python train.py --num_hidden_layers=14 --hidden_size=512 --num_attention_heads=4 --num_key_value_heads=4 --head_dim=128 --intermediate_size=2048 --vocab_size=16384 --hidden_act="gelu" --norm="layernorm" --norm_place="pre" --norm_eps=1e-05 --positions="rope" --rope_theta=10000.0 --rope_fraction=0.25 --qk_norm=false --attn_scale=0.0884 --bias="all" --tie_word_embeddings=false --parallel_block=true --init="normal" --init_std_qkv=0.0268 --init_std_o=0.0 --init_std_up=0.0268 --init_std_down=0.0 --optimizer="muon_variant" --learning_rate=0.00676 --lr_mult_o=1.5 --beta1=0.95 --lr_head=0.00626 --max_grad_norm=2.0 --warmup_steps=200 --schedule="wsd" --decay_fraction=0.758 --decay_shape="sqrt" --final_lr_fraction=0.0 --batch_tokens=[65536, 131072, 196608] --max_seq_len=1024 --doc_mask=false --train_tokens=829600000 --max_steps=6672 --dataset="wikipedia_en"
Each number is 128 + 24 x the weight over its row's rms, rounded and kept within 0 to 255. Layers, rows and columns count from 0. Numbers have three digits each. The size before them is the row's rms in percent of the matrix's.

# layer 5 MLP up, 2048x512, rms 0.0958, rows 206-255, columns 384-447
104:160152103147125128171181113116109135102140146137122111112124079129101128107085121113119115137112130142124157153101133151120134112121105129139126182109152117114138125105099146106127099059116177
088:149123117136118075127098110163154096100175144174126080131095117146131102100141172109150160161187136176140171093148122124171145139160141122128102116145070136212132117121092128145147136124073118
097:102150106141140154119115123105142082123121110119089072093142137116170142163114141100173124088106142147133107082086118152153080109144125076154107093112133153198133137141094144171094168162104159
100:111110069130109135112151153139131121100174143132095086141129107142137149139145154150168097154085105104117147126122193165137148114103157169171102112093102131106137122137132097095124118145127102
100:161123125127130126117143133163103111102124123101115154131139129101112143136127177139150100156177153143120129128120127159127145084105125133108145098158143109135145156144135124126124095087122118
100:074129128181120143183181109099142139117164117081131154105134137135120122113117122157144117162131169163164095141167105129096104104139112128166103122108149127128132108091099079101078114132099130
107:113115158068162157155083131135106130127113086108103128099117135118146127133120120104136124118060143149117131107118106126131143142127124134134120093139112121116110157070154154138174152102153109
094:098114114127107131154170143114096147097142160131168160162169161157151132183140118107157114146143136130112144150131140125109126134103131121127154136129157089154116142143120201140098149114118113
100:154108133111142104090143143144099136102139107085146123160117157137115115096145148111096122123090111116136123106166087143164132146128125115141115115116152129125094125137154100112096119178137143
095:103120136147138139141112160108109108162125110157111126128131107076104105126138103112120106122121098122131077092116139083125134129116182105129128134134133183142131111134155083170114110120125135
100:130120134102110176118181123112151099126144152130170128101178146147125122105166121119144092160103157096138105150091114129188126107120102124128136132150172074103147115107171141145161117081142130
099:147111097140156087145096123125133125119126132090129135135207132173136122130117152124131086138150124105093115104148105127155163114112122140117149137088138109133157140142092129181095132108156120
089:127099125132146155131133099141130158132136133160141113129115120145139059078086111151129111116138102108178135137142150120122091182179137103132124069136120170116163129106098157084099143122092139
089:137170161139130162097122076113143142110163152184145106150175115119169100155130107148136140129137127137108169108101143135094185096117146123139194107121165165133127104142156122099137121142132166
096:094103082121094131136126118105169111097145103173157101101119126072141167108155106128126128139120121129131141152127088160103126110112127118148123116078126086165111125135160114159125077128106153
092:113141165092103108180122128124152118085152109095092090175120128133103149121078158159111144139148124109102127090082109123138182100113103132145131124114144155160129115168137162148091127122128149
097:136159213113108112110112094160150131134135133105106125141087123113119159132141146110148154124125138088168129129096143125108146127116082132150104098121185117171121159136160086145079110103129158
100:158114104082103176090122130150084186148136126092173101128140119138142138127137152132108133120125156178099154117110093153085135139059103107137118163122135119084151136108117127129137155138106129
104:149121096169116180105125148175160151110156120126143084114137095100116118113151127152126110129129183121086182124152126099148148114172095126124127102124118132138132118096097087144124084142148080
098:153124122119135077132114171163115152060186127094108125151161155159094143150089108111131159148162099136079148168170121086169110138133116155129182145112150095114145150126079150124113141148144133
108:092172137140142125143120110160140157113116089108122110105159145145074102148146167144165171126149099108091120108106114123150137150150135150114108148120118133152117151128128127135132096123111128
099:104148178149133134107099152161114186134167155148120149137137132136094129152152151124099151122098156126109128146174141147120108125148111119150114089116138135131148103127163119147162120141181087
096:108136122114130152109128087131089066117164145110144149133144133145123133055181124098124149118130158109133125160107117104169131133133121146165124109109132122129160147126132099157138148140110113
103:116162125160130122117155096144121169129142083139122133099144130082139098097104119139131092143182137080134107117127131121129153108138153127137162140141122169119171116083102107170105114101149133
097:165128145070113143106133133139138130140144091139079099114097124101132097103095124140120111091159119129070180135106130141158111144118131119100133113114128150091127119086124129178138148167122162
103:132150153137136125100124162146073108122166096139108116079145121105134151136097118117136161143122144124117157180132106111142109137142118128163136098118147137083113081122111111138136138142115129
098:108157103120111110119116114164110098112133177129091107117125115053140163138123072107128105115075128118154106127116130104096161133175094113095173131163131102133138104108128100083157156143135125
107:160147112119143134128135122107120171098183119111091135174125131162136145095140116143083101054144101119184170130184115096135112123106137150104120109191098142095135146151103149115167113119165156
097:134162131167160143140088155181098118099121127112155138147148147128136125151116107130049141115093125138093164136119113137078135137150096127123108095124122147148106138091084151147147142168089151
105:154161118110123131131121152130089164118128122168169150072129102130102109098147110110128149129142075102135125138116099124164124149119110115122148144135189150097133089122127125123136131133149142
103:138132089149156100127124147105145125131153136138117138131096120105116144127158118154103136144096104132094191107162132149150143103160116119125120096129118145132136156142116111156123133123135106
094:110157112095149119124145116124093139131126135150160108144115120088126121122133150148133103106115146150181135119123136136099106162119102110114106156112125119163117117093114132127157103113126149
099:179129157110157125117163098123112153112151115170160117146121173144090142106097119142145154112105115110136113127156112135091107094163114179173106097134129126168120154149160137147128119129137142
098:135123142110122122118143150106117113125109153141116092119121147155113133176144112104085138147137099152125091140172148123159143139125151144114148115095152093103127113131103138123115130164127132
100:144128105140135142107121134157094098144161122134137127077104131148133163100132102168119137161151139141127131149112115089144164104107110181121119089167146115116151124176172143110096094190103131
095:135115143077138146139151075108091116123159105158153098132110108130124057137159132126087108128123115112145110143073115098099153152117072118141120153081132173117104103131131110111138121109126122
096:144109157110123143166116187106115104095120115111136109078093088142152124156136158112162115119110180124130122109156134138087143110118124135139115110129169153139121134170106152131129126140118096
089:144130116127143105145127142163110172123122124151132095137082173128126134149113125129164100142113145117151117094127086070111062135154125105151095114083136140101129164135081171151133156138139149
098:111151145100089098142158118128134121133111157137149145115152154126109125097109179158155157087095132093136174126102124159172103152107067153153168098130126105080128137169121134112125112127103132
102:122164156186165170078142152152124141141123145152092120135130104122075112115123135109110109150119142131134132100148121174076127087128143110138107162112139145135117108127137152158120176168152151
098:119122157136121133104157141148081123102111169150121129121132155117071157096121171142168111087124149125109112170165091132166129129102109093142133067128119109175156134136088142123124152119099113
099:110140114093105144115146110156162135142119138101105102116150161109142164135118128142103144140124159169129128136133108171128094061110124165096161136113095139120139080141085147108146124142125093
096:144089124120114147133135127150097140107109136084169137117129091155108101114114113132121127085116117137103136113118132139149129095127101089138126149145098130149134181113160143119152138116100102
102:151123114092065145158092112168161131117111080158099184125171161121127149099159137128142136103118115110137159146126156118162165104131100064095145101129156126148127145123110109151145126132109149
096:118117146122103113130130078126143180117103188152120120142097103155147090127143157145150122100130152102147079136102100098110140125187155099146097121148159075159099159117099145131114154091164165
103:119090134118152135147131157119155082159145112137110125126150098115106123116101146105114132100109185158140111119157124131161133109100111135152172165134145127123119172139134127155151111125090094
107:124142127148079083144121147145179162106127075128152137109136146122139138122118118106116128112129116159126131119122128134139087119129156158138116105143116150104104110117136131122133150160080097
101:142087099134096146133134137099130111131067139130123128142117128108138081152132136130146131100137116176125110103149113099111093181101095147182134133128145125127104098095112158197122114146126120
102:140178121107105151126138108124134167138096119142121102115161088147136104156154145088162113144136064091140122159137152128171142132123166109133108082123131112129116147110132113127123133124098128
099:110157161122127098120119131130123132111107126133123145137083086106148129101166121133147072152136148103111099145136126169085155139133098093139125161133195125111142142119119112131172131132108105
# layer 5 MLP down (transposed), 2048x512, rms 0.0455, rows 206-255, columns 384-447
117:153127137145135080111157120156102096103109141130102137102182165152126097126132106083115129129129134122123157132144106132106129101122126087124119122117146107118148157113092122100137087092122152
090:126100071092139153192092104144108153141106093125129143148115121111122137109181115153117148148130125131123127125102055142085108138138088108139128128104103146159123122122131095149110163124175087
089:129117110131158136132156126129124097113160150120123101113122108105145123116065142141118115097108106136112110112105126144120078150120133196107124117088107133114117102131097157122122139123119107
095:162168149150092130149112105069121198096134149135136118093175138101105129117139174116108106133097128103125077144152118125143129127148118133111078122078107096155089127136116119095134179090115137
098:109118150104182157114136119136111148125117109180163125118124118147121141131121116166135109135151125117117120158164137118111079119105118149151080115099139122174142097103103130097165166099131120
097:093110106133156169120126160137138100139133102123125123167128090120100136106123136083123121122161127118103110106134130123104135104116102183161113151135127159111104098074140101135157085107137137
099:163114154127102160149137118128115100121115129119139111168122119103139115116128126098103182148138144118165134143109124178120111153135112115104101124144108137152137106133151104155108152136152171
107:093128142127138172069128094150099115150108130136117063119110135126134121105120149166134110085156117098093114105147137179125135098162108132114105114124094118111127106137121054127147143086119125
112:157154119141154147149110127083121129143173109120098121152112120099136123066138139123132148100126139131144147165088134174123168127128127138175123141136124133113153127170127149118125132123138127
110:103166118124146101130134126155120130104142113098152097121141130146151166137085156177134190122140109136136139076116128148125148091160121179142161118092100108101121161126132155136114085139114147
094:141111107078136177113157124112136099151130125108151177134154131143172104099213131158123086160131122085104121146117153156151144138127090134120118147115143092160156150122162144154090165085113101
093:116112105101144131107119123170115117134129096090151116082143168154151141157103168122117126159143145130139126154146101133106184130137172182138134131104148126109135137159083107123145097123139168
115:162134123143097084128150135157129092121126156155133136115119149118105109115169079134161103123166099149136095129164113087107069174198102106105143134130133112129122144113132142124136107077177132
094:101134121149131145106098172119166132118133148132140113127144113154104106148140100165107092097078103158117069120132169108163171108129109194091126143157100131109126107129141149122155105131119085
102:128161154122144146100108096140101053113129137111133112146119118119084102146112115122085108119109140173123112093166138138131130117124094156124123117101075132099131155101113105122092136156130149
084:124113144045091114115128118141154119104141145107133117147062123111138081123107159153142097103149069127126126116098078138140125092093098121095148108123134136126144133079102082159116130136124133
096:081149099127143131099103136100162123123121120090146145142107182144166130137062135143143137134121165124141138134130101143136115099149110148130110106108141130146085176136149126129107155138152132
082:129125128130151127119152128078106161145111095156133117135137151104107114139122139143122131154141131136146108129085151127132167126079101126102150125087145109119104147119121130115105111139172100
084:119123101115132151080130113159140144135162128149170128136202113098132090153158090130150147099116126112103133123131157113135142127108083142147148106148149121103107157163116098127106135107124111
105:125132155154137137108114129150131082163119148117144135136154103144137083100140119132134146131094140113160131136103177121095139123137133124155097137090147135156111101109140082154179086102151117
099:137122100122146152137130131145119150101126087117154126142157109118089133145160132124147138113089111097097120105117121098101095116145102133106116155106114137129155133148129115153119092142133126
089:066146159120122136141133125096142105151130106092132064113143126172105098112177082121104113120108160146148127083116109140083131057117141108151104116104132136123096117115161140207117104143135117
097:143098120168119098171117121077134136112109145131149166120141157150096114146133122097132081115152133103124138091150120115171116087177131063115144097108114157120141149142132140163094085144105151
098:135139118151165162120070124145081092111094067116099115113131112099163136169132160171107133129139128121169134175108098144126133120125161146128136104111120156103140103128125121115153096096091136
091:132135117109104125089134123159143146153117128130105123082147112132157123120118131128135135135104116121131122138139145096142122160099110133150134106129119144123167118105119111145118138144136114
107:087125163153138158140106149159132117104111094140091179163129170143106135127119101124157117154151147116130145161128149083118135119099148173103066152135118116132102130153143086142136186122165110
089:058101154174073134128088119128118141139137121114118112102179113107138123128113117117132131127120103103147115105148139169126154129142100134146108104125110102126053096141146149137087177156117049
106:131140110135137153134128195143125116134172165081122127098155075088126122141100132141108085124106089109116137122129109148114126150101139102112147122174116133096116145171142137115150103119112139
085:109087124135107091119151135119124107123134110102155113143119155104138169109169114134101119152087146123127140081094122135160149139136110138140155148136102141099123176116126146161098125113091176
099:119141147146138179147141100111107077164142108151156093136130146152119070095180132113128127094146105103098132133137142110108077142113124173113097139098137166129112125152154154138126156101196142
104:091120112145172134133144149065197118119075122147101133134167133174110172100136109132088167121110151114099126116091110130110117111085095110126114122142113165147120163115126066090134131090149088
092:075091147125133106151122083121128103129134159159095102085153110131138136140125120114121099146153105105147104151131127154151120119129111158087175107132165112088099158161138148127162136111148099
098:161118122131134100116144083109102170130135126156134108111136151124119159137129153154121108134115124160122114165147078134092144091169115114120122109113134118120135152150081146119144154113149154
099:151121128117141108118135142105085175185092138073129123113098099114104105098114068115130136160170163160114120100129114130117145086126124133099107117124108127175092156108144133130169132108131161
091:117167186104126130134140136137140177159114191144132090124143137076102138119150125126158082124158129086127158149138138124109109122125122141104129099090175146100107134124120093111136125124094154
112:156130139089096094175142148126120152112145160060150115129124160161108146105102121136146154124141152112103106148162152087129138137143139142119113096102143147099145154135128147133135118093168176
104:122103138132118132109141142082127091145112124116148141084130094128133116145132104182112159134126159133094141133199096155111114100112139137140129136131155154125108109164145183094146155132133130
117:110112157125082137125116095134130107111142121136134131176135109126116101117113146162104145089142117132148164130115133159119141153080152074131111155153157105159154104132145107132095092142109132
085:135160124126129119094101174145125096131137127119091154145133107121104148126142167123097121117117079154142117114153177124195105116129147151144139084145079172176154135111112147105133145075121128
105:136105121164131146091145161147122122115177152166111108085119152105123163126212074092131099132140120124089138120123083144123100131111138139174127143110147099133150118149186153172136125110123117
088:092118131101153139135119120140117129141097136132093140192133113183098122141141104085113127115125095129130095132163111147134086155117102141084112120125099090079120132166118187116153110160090106
105:152171121099080150137099138118121158122133124087120112170119116142130148098110135146141090147096124132120110151130109100088115135148142154092146129130109105153107113127144163118074120175145138
099:097131121153120143148110124135148108134128117137106109130117128151120131116108162135093114118125098146107117098120127135152149144128128141126137120133136118122115080137141155141139139109149119
092:168121090126139122133087152155182132129133118133130128168128112090119128165151146079171114111088106160117156112149176181122139097158090108131106121167133143127131096117107129149146091128131151
097:164092143138141123134152085134143145140169115146108125130116107090110146147132105184128120093112108123126089146159099125147125108165134127124098105122158126134138144154125168064148090123124109
111:096123133087155125182103133128123142129119098145136148123131135125130128136103113117095163157081109128123152122125138096130109120155167106130122113169158158151128097152093105170137155151146113
100:162122129103109104114161146112179125141152111144174102086131104118133134137122120113139116122139086133156148140079162168146123101146105141149112158136083158091119150138135083091158118151138128
107:129158146101137098141131137118179112110140130132117174147179119146128134119128116108100110140129151134164115143121127200135125091092145160104129171126090119141170123157099080125137136160127097
100:089132135158172140134135107118126123145153092122112170145124118132128123119130134132156067169162107109174094149106187138110133137118145190135190110155132107106127140136139070143121126133153156
107:142147067190132167154128148144158137127159106092124120154079151102138142173133146134163102145170114155114132150118107115130086071142142125149127117098123117114118140138108161118151122107118159